Part of a small language model's weights.
Size: 14 layers, 6 heads of 32, vocabulary 4096, 7.06M parameters.
Architecture: LayerNorm before each block, learned positions, biases.
Each number is 500 + 50 x the weight over the matrix's rms, rounded and kept within 0 to 999. Layers, rows and columns count from 0. Numbers have three digits each.

# down: layer 8 MLP down (transposed), 768x192, rms 0.0605, rows 521-556, columns 0-191
# up: layer 8 MLP up, 768x192, rms 0.13, rows 522-557, columns 0-191
down521:527493513531505414490561499486524518490559528504455472424503465469391456560535451504584501502495549427544468549599516509601465416454437549513427534391473539470418514548513450427519482474557595424415462538550534533461555553501433498469366466542456462545482485476478506459472563478439433384518455536491505489451575497519463537443430609494439597531416404502471509521509424543540523443495570497465466488437518472583473490558526509472507514524541482467503547591550569429471553624527502522525436459478550564580490415556524490552497456516557526522520496503544560525452613463536513530
up522:530424523474453525517492456556490518425502473509465503514521504497528486561518465525499563586448409519592478531489527552530543496438480423595523540467462518516486436420491475560549511495501509512527487514504431492460495555434492453566417583535438453616467556536519531426507468515469394505427475567524521519541537533555473609464468477516529500520569515518520443543600479499463487515532557560511446564517499485506520479508489522484447482355589446487519520550506512412501459441556488426413495538462454493501550545465434475493461463447392595625502534507498502469488366441527585516
down522:526513422393428545494513513523549455579466463484441461538482464478460526422484491574489492534473541466543518448578441498518488521532449475409438480549497411540534465442467469553489520521517452467593567535445515423451496399498603457598461513478493578478481482536545481557503457498452471465602498503530531544522494418455503497503563465498575430568575495507478473492469532466515530551482506577542451441538507515446550644487582464474522547447487575511505494468506529554451540504445555521515592540420530354564535534559455443545391505529470566448536406512440490474534497420489485569
up523:563536584603417470473463512504485541482554501565501539550590504536494453514547555500477492435535512543522514506548548541527511544533433479474477535480525490503463491380430527441529465426441611467486416408599453509374502466463471397469488547453618520522507513528558543561558575416518492506476583515411515604518472474569475504478487546484589624498398469579500495523507504552523413473522524440522483468488428533521510505360492506497507450564514472498467498403514508472437474501522628543529473408442483497466507474543541484454441459542482521491510486516490606499510449440491470523
down523:518498502469564563453439483447500602505442508471547564502480490491489476493601491484490411524489506557542473539498496483473455501542544435517464522523542492462458553488563481509480563502434390470533529485500476461532456429607531551558434488488485524543404559489515475455504485540526454490502383426456459431471487553503578554493518483547448431573490565406467476536480471475507522501553552537493512509457502533398510515510508486468530513413516529548543507480506519557535528432475428481550452588569426437584465547495483550542503491542461510467521606505430413397550530504493535481
up524:517488455481497546511596460469476554463488543576483509415541484548455439484468529472480456492560477504528577469541536495462528544475460503421553401470484464444547505505569435441498508513464474532547487535477451519502521532545564532522507479534435480432478571496542504458608583527522564591517456496541494419542486495525489535506501584551500479497446509470439542601516533536402580490513416540445585489513520430528506497430562539393434639466467428497476469502506491442487543526483566614465576488478567516493461532474602461525515480568495567499503434487487356444494418500409494441
down524:526447544573477503590506606443488530536468491446500535444500567463531490535483482485574499522557566504583519488464449583521542463528560490512523524641571518416506489408450546536481527395474487491391530541459404579469387482503500468452400403488449599529595457531496511479397469487482534515519421417481503525457554539466488506467446503529498455541524467496541503438502500474459583515516485524495460379503559579419526450477491526490490483550494566584463516482499495518549513476469429526516486443465496438580409493487493516500446620558559520485475469469487590463551595431579544473
up525:478409504500578455492452455591489514491576523489515486629480471571484539436459580433613502459479468470465484543512435539531508464529518661542538529438537455470461514525554574398450534469423517430494465509540520437525522433534533467448549507441536448599571520551588515431522543453492426553463431493527527455510426531487572589448440433528472489499513559368487491455485455559529477445485577462447479595514426534493601464482485455569481583431532411436485449479556477474563587579552516480428497512486435473484495488556511475481469569449579543499460566533479465495459455503553583474
down525:521445516511497492590565485538486458487563397478436506452488409446601593512528492484489498507475469427616487518585560535477546470460584493445467465569445527585518400526503513445400584496562519437569531329462442549421380428509519439432604538541578515491515505385486409471435482548523551540529541572478535586504441399578455555472521581511462535418557382495453532514504624479418468501496545514528462468566461517440509433537498476572484502559496564536539429539518443451430655494532557494495510501438446449523501489507465480551529520453614460466513481423492572470453587527516563488
up526:538519498615467525600558520503519448454492375469506526533437510519503530524567566477481443478504496480535475458549465554529368458477503472427496539456428493407438522462549507444524493533641479482484558548461520467467580485497542420506471528418421422479416512540524529539510394509518504552486566567546500539517532523506474426518482537528552537494417481507525495524551455486525477493535492502498501545568422408485474620437501480469468569414595488553530488558496480487436541503440494568506393476491512434471545512452503507400531460459576519478537565524470480586473470547489468617
down526:484544519452473515482428518529461476459492487420460429420552579505557459486501492465555511494410463417524509473490549402475534553529500507422454528515497450586506449513510536447474520413458515524486483516491535496498429557472527573612554549531488610433535418460615535493447511510475449501515504450539486449421555527496519582513481473497509497536523595446539521543475542562505568480522558547471546480434502582533527391505472497490480442527487541449475413495492529400567545526557424498437543449521482443556507523533562484548529497484418401562502463535623479516542518486554453514
up527:518423434482464495506459462574487451542488463483522441500498466573472527531485528401467548528446612387560522444522493511602481527428603484549480434475535491548468536519523449483455413537560458487533460544472554551512529559563445451526444425508498526461493553522442462509535427514491564607469473451508456462502507568411503505435453622538500537571531468543503556477555489487477474497520530478503572485514427541550522420500485533569454539538419461551462489478400429482455479502539477544455562600499490535525441498548437500542534431521532481483550498445470490478491546551507527469
down527:592549412477535453524525497457516475526482509545498470543473496561524521504507509526484516470486518570384573541465498483485594571517558573475497439422469518520494521541443532533447505497426531445528515500527493531541552500526536409553503539500400458553465542585576501473551544480473495480494494428525405444511528495485517461523502391506389503461454493588572536514526486391489410546483477448460507484465526533469475507476550486475569466501487498542584455533423547529463406559515442526487546499529517432484473579525506477514525483425482541426445429596441510550551560531524538484
up528:541499461567517482500508473514517516530492497455509548564512481489436422432488523543424438498447564448509546482461458548494525533471600491420453526504523505484514533487419411490591532445503444537501527492559546554510507422514533471581534449597537545563492502431521443559520395458444453576465480539502457524514502606558505579515503528580557488524472489424567452492513538431479491614463511460443533535572434454532518401488453578607527483521462468494537431474434552518558496449527399498490503513526492494391463515557447433496625538465478573454553466486450451445471457475600479485
down528:488510472512529536416552426385590515482433467453552418463510553512502452486421456515479477466566529504559412559481374417531486542471593509496500505387504427532514527545600486572510459345471569497519526431457487522492425529514499546527456461499459584458689381497516557482520502543514525512479539535523528558496492502523511497510442488487570543519476490473521453544533438440364502539493542541470481409506580525510532587572479505472543486450523546464477537475527561524414441488517500536460508466427483483516509524547489502491552498522529501467535403488634486526486468563514524594
up529:518504522448441443490509540515494422420519404465514578494469514462475356547512502419521428499515517527535631536594449397485409527498520506459591437532497466483466517550517519481431541557565412503517463492497474476564478493586559459432482443577488501591493525497423540504499509445529485522434537442554470480483542535485492521609411429600516521598492500503498489569454467498546516465436538574450586466436499498543597556487492515526495451514530560548472526405517508498388497508436495559466519456458461510488574492432534476557495511528500527575522420472427510515550491518514543473
down529:574448562503483555527437506410546417533430548434431495423521442553556451542512469497451545557520535491437506431430447583568497512543475446479543443451502475518483439512460436567630453516577454529545485491490466553508471544479494559522499498523618496570427475419421568458507454472546438549451568618473483559554464487496442497489454525449500545420496521515541408433487568471454419586497521528560497513530482495420506532501445521508494511489597515523498538561453517569465500449578480486518518492504456538495429536521533450507483506523412533475517521487432480502592523545492504441
up530:417473434454522534461517499506445531496521546565525490456522499437573509506532531543429479472459487466446448502566529527460523511610500439468487460482574555453470465491497687529573537496425476539467533482452488428453459446557545446528520521446509485464596535463470550569614560371610480482513407509457623429521574408525533434421438526454517546496499629564494489516453581488523543506416440536423522504479543565479488551553555542451399461566562546544500481554533523482498616469478487430417449554490409510498472454536444478482510423485469552504546468423519482445489544436473502604
down530:622667388474493443543538410464525486630499563392518489570500623494486537472551488508593459512522527477514563577437468483440503533482502500509456584467508433420571530487431485442506458493436535527510556492426509542523398502516530429481494446435501483549539583453627494500385487542458444469455526476522527562544504601528625555485463452476502498463493432551465479531556414524334535532437498561569499510368485495495473459527430552574575500526604501408490443447495520491427514426426629513602540490481397492493488635461477518482516393528460539508567505573482500463516415586544466398
up531:545466490565552511576547557567521429517454460476551480477532468463609538462516459520489475561422499475536541495511471471425527511404539502481543470573484512473546427509506486528397445536477431521468496538504521430468401500509467465404478508533444506466594476560541442516510517492515508507487548497403506458445485487483637573466436496520493495567409514484505472520491460414535551501502516546537464590536431493454514499541410507483636477439592514509407485473488491391573557483483498491521548519500490486499586498514494491389540460533513603501446504539486503546449443522541508518
down531:434423579541473512411540463453551462408538494446497548477474589586411508497543517548576487411603465559522570583427432499416548493518432498555492611501396527528459594539581516491499510560600583416568596549535479534514515568497510503512419501389434463409583457418531554492476449472451527564518479467478510505496461477599518426422599481528505533427495417518553489465471451463457521524469503456538520469554504575519468464482480444528463576471508565511465491505525518498467474516476508508532466530471530492558441444450506495561545470476500420584494453589561404461513515413569443460
up532:562464445458500318532572485461476511497554436618473511492589498489565494544601559468455530527443502580446505503535614459403480474496495494423568408528550455540583496567470547498461538520517518548478520482492503430501539479518444480474486589531546494478425490445449500466494492505464493515480511450471546474481475552548513543539461429485485471507514494572559412484425408556479496529487505507525472450495594491492494439425524574581525502596420480559572460500478488399509408558472543415539441644577543592488493521365522495470568485565424463517414547476569446417497510513536602460
down532:477569517475452523516449500575454512388452556509512471550501490449576596483486427486447512584466511527484490508546478513531442546522584512436442517467537514524542519407465424457451476403471513606559485513512519500471464469489436525540407412508397551538515533426581439568482437594520494501504456557503502553464511497628453494501493429522521518567543452465464515496533525546465534414492502463428504467506537502592533455550586498518559472465587486556461567555531438449524555444502464464565523428458521447494516526527437550431416383527470514434516466510530477449592528561511468524
up533:504472417496382474483454529504469465521599572556546466496436448522506540436534581396564579369648530491503484471465540552458499548507533534460608536486484520606501560477499552523493396567519557520602429516432501463462456474476432509499467481515424494453520570479484490369476528514533493508437515435557490498520504494519449552577510542373525508512525566455397480573481493597562468550372478539481530453634560454454472549453535573511457507491501468509482488484446439383498602439514487472573464551488509499450498481498542552528521471473603486527507377519456469544475526438487504540
down533:484550519556594497512562527507454529393625529488579503526561507530523497510519530512456590508555481478381521462491518458492550459466481461488530485592433503498447602545449513544430563518532447566429552466584456450540479374587441451516553503459565433518528527474424581458469484566417490511502468523440497509553462554491466535439497457517511473449545499370629501446558522442498474508466503536667478508452526531510504485526451462451452512505571525476499425535542549510504523463514436570464508501560552522473401471492470506494492534524535479417490507487489453451573401508483452510
up534:483388442482616540549520458423449643488557556579516487444487463512526527583481563458492577407499502543402534468484514444557456463427524555493512414441446469375363495550499513587449508500496462489456482429477431442573565483531518503551562531572474519428589572498510528513597513482549490574519483484517558493435427512496481418491509430500597390493458511524484504501530527537521516422513460503493493495492471566440546502463515540518452558604586519450520439516490564404588546451476542524524539453549459555561518508514528607469484511501569431520594465524433435488423471527480435481
down534:506569441556546502474452533567474461432492442463471520573451528502513441536543463475475511590486461525561519535476523601482576464556596482510523483550481480543543492442494436515478521492528538566524614478501587418435468559429445408445435495536502541479454524485461508479493486491423518409462518538457492475478455514426484570488403556546466561628546558382509454564477556492525524517476477462502461492554466514388452451536421502566484493504457497496478478473466562514517482610522464469479485500452501592484541524449420501436542543499447498459516482461534436505622575595513570532
up535:553413462469591460405411469534453441504514517505462557622607514492501476431596492501489566474525478526506420511527503512579392564429466523510584497483494574476448520520622533553487495488525443541479479503596536581457466516584536543541457439488475510451580585494459465557479560514440501473568536454360474468464489585522521558420475422552556479470499457482437537508459494429400440574480565464441485509454485544480516499495535509494576522490504537556465484517533527639499465465553484466494498523432470563525503486420497487489445504537416441447455512441489517510504445495487498599
down535:408523391558450567520546517494495464541497420529511511457476542504520538482524461542485483511451501458550496488567525465455570507528585500464517406590474522544494402546457490469418421481566497493504514495394482482486510464474553533411497480538584503490476485566522429414500493524553475442474540547576464545552547484435462409556580521487578493565459561437454533457477549468506551501589452512512457472520504458504512410454511530551422499517502415540514506472498469482550553507433437544465509574482461446487514531508467490445549594512581484507560499515500509603389556479531480602
up536:434513498456518470492471381476541466510404429459449569544617486541505480525395449532460544583507436536478478562424509423437469476430485537508555569468398495490560529481559453474481515479445508502482495575444486587549617527555524497494505413556512467502519635516477433538486489473442541526541527593491627438569484493513461419616515555568552469485480474479537520519471485438511504475532416478539500454553457473556476558634598498536533520445511515521341534537506499554447522430464462422526520559471501522488562550487540488477471440418450589495511564468498452517466462471475471505
down536:534513463502520555512526514550439566518544507588575449454428517452575515470623527479496395489530474512509559404524522499472617560541491590489495457522547518570507504543359506483558535510521503446381528517494437482505463421562509457482493417409477566497535432578497522451447429540539513473419507455512481567496528487407477534502456515442546406551527461512538498434485509546460472502530515493590455567464468592424561504430440472534420554478522498452538426431452566502482484410556513496505436440537496476490471481505472568546527553575495493569570466511516507472557413524458527532
up537:479489514490476470462604452458549449524501440513515453449429516457495489514460581524519489480521465496538514433479457480433506445487538494498464529565569487451499472490476463465562432560612570509582434513502446461548512473477492463461467515503473392528490489430440563568511461500471465496492510482503516437520453460528534491538547539531461408508447552462529504512467484537469507568471543567454658496532440525528460585475452588487497478519582436544552512438484434585494527483500529553377467419469562510523497565553498515492519523556529550549501506543542508508508565488479443444
down537:437478502500470455462531580457484499511507412494457504510504528455490575441465483500487553469564502497503520465539527505615546523500578508587543510525505538479465445530545500489618570497490521522436408536469519461490408563598500603546468503477555528451564490500464492429486453579502526470475486515481476474518527459523511394527436478479557434564551411510525470481444512489460491502596488508426473435459473487488503452553442539550536534478600519555504584481450565532516582513479521563476522477517529583552470441468372473490392417505454511442466503561482422546519452441405616460
up538:517486548523450449532532548476587483425436441449496490490521494484553546517525509661539431496508463427415432494510519481526478506512425490477519514409469479459524446538584517620531442395560536433446551548444464524462470486509523507476545520439502447463572493501509463471498437440394431561495567455499583555455512500465458507494477515466539496499514471519457462481509532581545552603550476479549532565538496505489470375397504496505595530626538488461557516492449596576476508492426456538401439507467592471449633501486443545420557487473504483593486478474527499544541514522524408571
down538:553505402537552532545442473476504569505521559536469536388497496502481425520487462489417466516470554506537469474447442529578389520475514516472421458599469467523506592582419496418527484513497405591538484545587447493538436505455504523531559427559493540494368551528490502588487512470474572480487448522532457539550464443449510551494491439530602568422479524476527547560506518499592607514567480457460515471472573506494505535507477402478426462529486429521492485503505398472620517452494435600547523418444475507551442423462519508562575479498483423520448509545510495539504531567530586533
up539:417436495433506422540500464535506569449428459468529501558465458530553460450371495524343543402468560481515576523533572539481457517533486481524482495515453520491501506480534414515556495446510530471530467518474459538466457536556554488481558484569563526590443566502503487477454473487549484553609541506567458471500625603491532516482545497438521511532535525507461433564456449489444471530457555519439554553582427542498593513457571441382508508450566521476491530447441485453444561464427510461511501499545437529513577514385529489618517480445531489516533444551517406458472481572590482569
down539:538612474549561438371512499459515454519440433464400513535511566499543394505453461570506533578438529502560446415548461492568559458529484484494502511528488458470521553521499475589450480553426560462417428468590511466468466516634566581532544558524509562503375534467474431489491471550397466575463547443410476513456538468528518513469513455506502508514458534420515552593504434509499505485459607494493523518559546552474539536473570497495434488610528467496445498502623529468471474462466431560488528448530482427541470544543474425513474573572527499466488486495532482485511526471549494464
up540:551531492496464442577488552568548535461501578547584554439434589504521462458586525603575566495506475596540498549498422415463362518483455543506417529516496391529485518365417465517528487511497553496454464420513516477535465491488371413514518546478437509452486534457424515560477476448470498519485557545490465525412463534532462485518492450572487450420476504497475456454573473476491554438489553443497476509570511506554403506477575528536558485534524578502463420560588470528562535553505508520509522500462491500479503538561577448457554474534566475519568531455485487431435506438577494587
down540:558456468475532516546627591508495483541468433491531510515468492555585454547533473533492462537506434474597474503505459508515476534504496473447576529572515403433496520619507507512429566490497458518533511503415500573528437461509562566432483497507485520561513510499460514476540469500502487497485586546532514523497583408422552461477516491393463527439481581455538427547493534447536419443537449492406559543438519472344556499534413572474466522476474554522420505490536527537594458435583481549447553492554591514505454449461529458490464485483483501532476547532444586410465419502471466477
up541:473509504571512530448510422477570477478479507449547496552460517446499437443561417538477410467532528606550532476485514447487527485493551514530516491537590473484476462508512517496474513472515451497464435572549492562477510586479474562413511603503548521486398482528536528487419444523486461577434565497484459455514481529506579435474435541526552416432503447545468515500473459454437446483537524423537475523504517554567512455572445481550474555485530370549548460466547461486477615531506501517489423406404475538486573616476458520498474543492537583518458548506476479595439424514535570565
down541:459476470562509506449546571469508516480556505552431494445433482529542481613441493502479474524439481561453467528570555632438548537529463526447481405426518478526543546489518574596458503559513480464463472527465488447547477456486450476526532535520519449491570495462523553498581457443493497511597517488463529469461561474466555462515541403491494545548552563455464481470553437508537420419457405545491477481482494520448469625431499573420487519487533530574505544532497478517515405424515523435469541537451588459583530518527518475481464504493528540510574555471439479570481454525499451515
up542:570462451532571514561509565547512561516494506445481455601540432553464478506478471619419423444520500515461487479512517520508588550496491585529481498472446486552514497413419403511451515430515485506451518463537536597481521419449495506514597517504595576619514489503411521513498462589438413510519499532417482455456541531500418502473454426515493503468497494554467482451488439490437525468438483475479534532638497468538469480443525510529591544538534579487544551504433472478527526503503533488525570472535472497522444474573549536535497584531514378384480382479442550527406483425572502485
down542:510484515530493470446595507442586511522449561518505507393534484520511503521526482510449478580394456501397501441511471463456422514477489452568546459549517472515484515428517546443484446490500531504449572491499445426540549580498520575558584594433470515456488523536515512469512485509460458451495569521508480457487470476494623407432515471531505589527580462505469463491521508489572409503520617492446425486439516494508500460417545549486431498534453602435517558538564487626455522510521524468493554400521487540440436508390502409490389478473635492441532525594461565527566539486505620554
up543:455469419555481387499493461462490487513583486468509395483502547573573503509433563519551470479585497528544506515457549567465512506389528488504522501469527513482431432616556441517606480408534483587543484469448399544571547558481456418450569502430428523543489518540492509492537482464524524425472481538535444454471527503539543483575463508460534528455478464518436465512427505407548550535448516548540462539454496464535503530441507530471412594551455420458492477509520463509574578408451450512586485465551490526541508483353571526478472577512541529488467584398509523460500465536555585546
down543:564584518505561540514539450497501485474549579608566497508494474451520495497581512520460466457463469512452526443455441497418503577604457550484436477521473490440477495506467478532458540434590409494525533572429450504523619388481512508542514555493519534422394465555518460438434438446577451491514603533547546551535513431502505359379575490463535562494535382556536458506498553546410427490418499423450476485511501575487493460486525471455523488423571592534392502574477532376487481503532489560513608609558474456498557475497517540496539535518519492606446471478573493453483561476426486459
up544:423556513446543539499512462481559547548503506460489500474481530458621603447534494506566461442596470488453474452499557458569564485493523473519524495470517534560490429530478524533535507494551537505458457430541478450585465422573474488439537585509443526478503443484427362558523556544437378582531498476544520484524579518538489438523446475520398402533597539526577382479490464459513521505508494585528545548413420584495394538507519494524493496609386528538471430523443511510506553482434490485593407431469538576487462456399541509483497490509553590509473510587565473431543393567505537435
down544:568507400482478523460465524494454480471444449534518524576546545511455460455378503434480507555436569569542361523473413530526407523437502476439481546548616531427453547484531473517514496542528512612474446494514513465428523623535475540486509515462556469546525516519492474503457468567542468436530632519511507508488538501475538497428574461468587607468527518446580481557446545524597523503444516486433489436534522429490491555440490433387557510532472505401461538540514577415508404530512558464500566525465528488487529414470544475463456536464403537428515541538483587523566492457544458532
up545:445519490573514510471580486425483583435369439428530482462519479484579535448527371405436527430443523514567569455526541434560474587495487535482535521552531527515511551514620555456513508543530480563508487458549490520570512511537580500512504417551519468571503512536402506508506586464468459498624507455456423423531519485551513515560559614425552431514471509571401509558477484582467533530484484484356486505461436399589491594560531458474492535481481504501345582502426552580568432508484572466424470569518468488538574497463572435522448522468544540430517530413474437439534531446537454397
down545:547491447506506515424493502468484456482489485619507555551566518469454454512535517441483472460477437557473522575515493584496549497474482537470497427492544531517519574485496580483483519528603556420457516459452497418636486504487428488495548466531442570481573486495445577552468450462524488493516376494565508455553460544457506435502466464553565409449588546482618491495453440507519487448589539499571500471436463495410447465540498473521485565583548388489482479445543416581587516489599523579532566453530512523485448531523388421538502508409561528414506483513509463428470462555520599467
up546:397513474419495530394552533471389454493532524401552555504450450469445506524560427532453519580491560476527469516427540546486503441492478459456560549501487474532487562437492466551507472527477486533562452468484511571566481550507570491481412496516466449466554486379430543527616599504491573522511480504494481477471482528494466491439567458449494470581460591497478540507528532468504526511462571496564561518532470459406551447534513535521433435579407589387484527531443501407506643468528518532467608461554482477430430487457509592476527463575544445468490499409515523531524608582515468546
down546:528454512540447446498516465557589389481505337514536451518493485555526630555453531435458476427469477508516555503512511409556568512539472503525433438467523491516480456429454530544485511508418435506462534486612477503545556572439472506536441503502453520461524461495404483510519462515564467523383554453500491434546532588554479541483480509558483541479509471493536458504528543537530466536541538400501447532420458387500505539533499530415463437510474518512531447519487519484549413412483559487532445562478537472598554545508469535549532486498534496488523624579578408584583564496413451486
up547:485451449522512469525492468445516576494429455562504473524470522569566470510340578512607530506583457424510496537520497489551493462542473571447599538482493592365549511426507552504516548483510508512517503496447468512501538507466442497469522526503481473541464494486412465550503537519469589501576556549541528525462502507496487467486533432414421446491471363566508448472565431516511518471476481491507571548475527444551464530461496489558532447445500558545640478560420495502428492420529407451401544554448499502554571598580543565414544497401535438442444478553567561442486528458454540481
down547:572548541571482504592508465496575539533449498444406406493389525450608557475586537563524468468604571486474489451439434509450498465516536479436504470540417484454570552483529524512461481516477472578503574487446570482462469501543481519581563476537610493568507487517452454449434523490494415578477554568668454522485580576530500540392413492488467536421456579392493521524515536465523483486586444455536423549475537447538491477610442487450450514375451561486434426438545463521492402534443526534477512420580543492426552506396515500521511429443530443562541562596485527478516530472431564434
up548:527534551480477510551454478531468490464591405516540556518510549571547572578526475479573445482564630480505562502553393521408438430406496479458480557481573583437536542547422477566493564517521544565530485386545488542408462521487450463500546497498482533459539357539509478471576478401521575458415424501391543443431577519491435527550478439605583465589517471467550456453496500469494437499473582469488505419600457538557572378484468490484539531507451389524481469570484494486513532465469592535541505487528515496508503504543476452498484480527439510526433554475502503555419483508440542582
down548:602634548517492549507432452504426576350560482467432538549469542465571491474517517456500464547541516620471533476420531476527489533566519521479445565451515493450509501463533545580498444488458505560521550570468483572472451388482515511466496478578543483487553510463527404511480565623529524501431349556454542485482455374547498440447392443443556574579485450460504422493489485531498474518550473513469549453472497502566575584564528470455554506442516456486470503462471432561488513478539541463490542524565470487522452488464520550556410471550542542488487519534467411508444496501425490490
up549:497416419407498469406444547507452490482507544516576598501457580494473517483583578455474459455541439414505505545495457481497548501627483524468608442540462517494496475612517583505504556453472522591425500441435469505435550558428488469548526514540444506574503464460388587522494480502470386431446494537494550533425547493542516461391529460605468543450516576481502572451553458511622555557512511472494511586521483454528514531515532548513495537528474543487473514467522514470471532541589534455364489472541473552521447510465439421557534564445493451545430489551521528544433409503468568493
down549:495453502526478466487469420567516545479581513506504463490579559458535555392452447525470560491394509528475539407560532535535457549423495493496464494463449492589465466391455403496483428523517385515518507480537526491523498512439461555567455504537601489409440508527586413457470541552525438480467529456440441547605509499501414546520490555416581514442472490571464486566557509464438505578443440508461499430442541586550473459544486546489522465495571559502474440547472518593571559521411531494535503505570477580517560462539509551534526464489578473410522477538554491545517476479407504475
up550:556531401582519613529442468499538471523476564560503572449589529471513456545477528499470489500475430552509517503496527520520473518482480482615606539523552539478464462531458591518394433391389444399506460479484564530487474577531476478549555396504474447499518548483453441561532484494454495603485531502540494520481502529510431545528481532536479461519478448520533438602420436462402591573524514449583573526464487523544466533534523507534522435576507474528445324546564506510454500571517466461445435397473441490468494472469517470533462493560471548435487539489516548479464425544555520426
down550:476487538431530499420555571519433496522582539580494512498377511544526606478461405551513556525557490464490520586498385463550520519578475500513478518553469528540467509551568484617549478541557483529538443491496517442535457414536444533527511512469511479557457435523469533447530477469526435428470495524491492527507517507505531501451469408499493489454497532460445543467499511506532552531477453430504431495472492471491527559465414528429523528417435444487569575447455433505475465494469531515529617538498560569514503472496476483517551394503459442497623451551515502561457498555489458492
up551:505531416481532468537461584496460493501456507609519597474505493533538520482499503506476440525539470482518382524498438573397490543470471465573552580568520406482520568531547521474500506500458507504451510439481377509527502509471499492463411565541479524562556490582490455481516465409454497463583513433508471493536549434596384527507488598574549487520406532550527449449439569518483500408432442414477519529475508444510468412522498585501489532501445446550495447500520429482450519542465512466572499573524452605485543466479551513486531425537454522536581434454494532483582500519483540482
down551:447515441520464534435502475475520521577516554510466506482475503487489486464443501404472599501448480522435468574528481475447428517593468527491532491443500534505493494545580531449444550558502540410557529511520474500523550561447518499467427566478518552455530550412438454619584445468519421519447495484404517525423485512513550541499496527510528500465536518579503476416427474499577446559621541468433513494525589597462501489464472424530368509479413527444610574492528523469545495463531531479504505586412582533508513471503471430527433608548517483370375517513487510553532479525570444442
up552:583505461465539441525566614514492470480539522516506508505615544442535583490650493579529510397441554536410444505464547490469543544521532609536376557555472510498551501490511451440509380526530523542543404549463430483442506511512527620494477587514462451544506435588583543504505515438463521398494591408451375466532492524455493511402496419480537415536513537585520522564539541476459562448423487500533432511438508443458441505540532464507433445545534536497532481462404443510566507530466454476524414398508437529543447494457434467525514522505529517478434444510505515549500568553552487546
down552:426465448534504425450424501536522621489517534485551587463582377511476500497482413440559523561523395460579532456458420581580478519490455399529538517463501446483487533535564489509520524573591582466514486495581575573486557591472538456537467553553524466516474502453478475589408466476578516515447348579440461519386425498463517538511498489418493555473500494468523480379522453564631438519545488579504532457456481492461584500539510512521545517469541523439444535450501540458465463607515576516467508472522582449507544498479524417540476472407547470437467494490565557520479510507466459513
up553:462470523465496427520480468506480465577505459529548483605485583483495447601589458555491497446422475562600422454506520503432575475484542389487523521503542460526456521455497556364559446506460520557499501491542544475551455518494507457539478610410501575543472440550492513459574471472500603450461559523452523512529559496538531442515538482558441555502486550509497538422552484593526525517514434476467536567495413557408476440451560547577547510447557497494493379566478582631492485440491516414426478488509545488423478459427495502481516590434399487486452559511421559503580454450459497454
down553:527474477538519476520487550514553475548507463484528497452499522363550574454437434512501487547526595504476464485578418404544545502457506454530488503479461474467420504493512574435479503454556486454542486428428515472565495403534584527450435455501546456612436463582525459455425594540520498493551610502504519545598522475570565463518490459422436555480447559571477532450450442523467482464566492504485583559474460569503656416445471453489513529530541537515487508538483439388500471577431533519416525503521556485549495573499479423483585529414509497460586417470457433460551469439591502549
up554:458518522515377492532469483499510461460493489490504478403556486510474420474556509462533538540500482473522480464550521434452437506496522550539470484570552508503497463543476483479482516495488535557526409464416591539582368477524494476380433492630453353392549551458456517519458572511438540480555575414504481482472493439533426542524474481451520467567468441528535643476530612475574474543529405488556424460443509626564507526443529557501488460472571490549512481502519421400543531550576584473491539513549561523474525452501542457594517469458427509482517531476516525551476534498493560532
down554:494512488510507573408509466485545496530497410463469524505454540512397385584500465466529487469478371476529509564563537578506501553579517459500499454536464517565529447443406630587466513558416464538498491500451472411565507508521416516520444458414522569470488486542466591514474485463509485512511547465555584537383487467508486600426538429559425584427539452468509554561523572509479393516535496510486563506489523393432447492541468471509564464523603508528499520524521558532633463439509564514451535543507474529508433562452429437446581493473492463537478477516486513568433454421598572481
up555:369458495520582453588533460493451522528499451504430493444488573506536499508439593512551454568540496443461550486472512488516528518516550521466456516491484498600439541422483479509384414490496515551505479544533499445378423530565420464493594506402478502495439495484422481509537563575383541482471583502510550538447444531529528537609557545570550444466508612514566438556549464527528533520493541445501461523480491533523554471375498466472613525548564498439465469481470464457428551531503477457521583480463513427462473470505473461497435555495447572476584539496399563532535526457531509474
down555:533527525555545551532520541537504430526503535594552525519531471532514527490504515449456460430479499484471483532481540459469459569523469423530498502505553511479496483481450501406454462541496544541622521537528486544506499560534588549528522415501510455521559518492518488492477624435535464628437515508477475436504499505536512536450408572450443543425431545477571531553489538427403555563535431454466531459406521484472570491434519571463515486537417523427521421416538560412548481581522463414412473488503398458505596458434504431536441493508467579461490538521525542512485570477498432482
up556:456493536529529374563532464496549489446476532512455542532506488476523432498448452520465484487520402437502557448444520513511541388438581576567505454590498488512531600571437471494479445484474518478430542521497447465509429563467519517499447520507415518559502437657420506497521475584508510494559472471406559494527458504498537505427538561408489479539551593533534406512584587512467478519430452532506452489570445439464504458460559469567518582447545471539537525554477519473445546527515480508409532483441488571474484476490462389502575486517478469492568498534530563593488517422435592459
down556:521534524435499533428453532445445465537449514526427465525498532453472591544563554511531592439527552560408563498484422486489529488589434515561589579521452561461431472479508480543472597467424521502474531438497522574503520459583537514507483506441528514397465487425456591503434466503379503559509543439593558471496516515563496536499453394564461461459537470498391656472423485580553579553637448480459475487494477503610444492465442530492532435457594494494477426554435511440482496501462456647528493492511594490544453515490511519429537483468359469523492496408545404433602477538540561493
up557:529466449519618518495524499574445450403536616581507538492490554485491507479425507533438476439390525554518538477666504480545408481491497558487522617452530479465517529577538515494538512511378499398427493507505456561439598489415484473505386572551456429471515565451513494507478427434555483499580549582483458486473502476449465547522473439507533475423512573534471515461490441513474539450482537583463526482483478524519512524578379493568521571409502521479414503572432562537505460497367459460482576516522532559540467563480557511565557383490484471469497523512537565565471469436447478484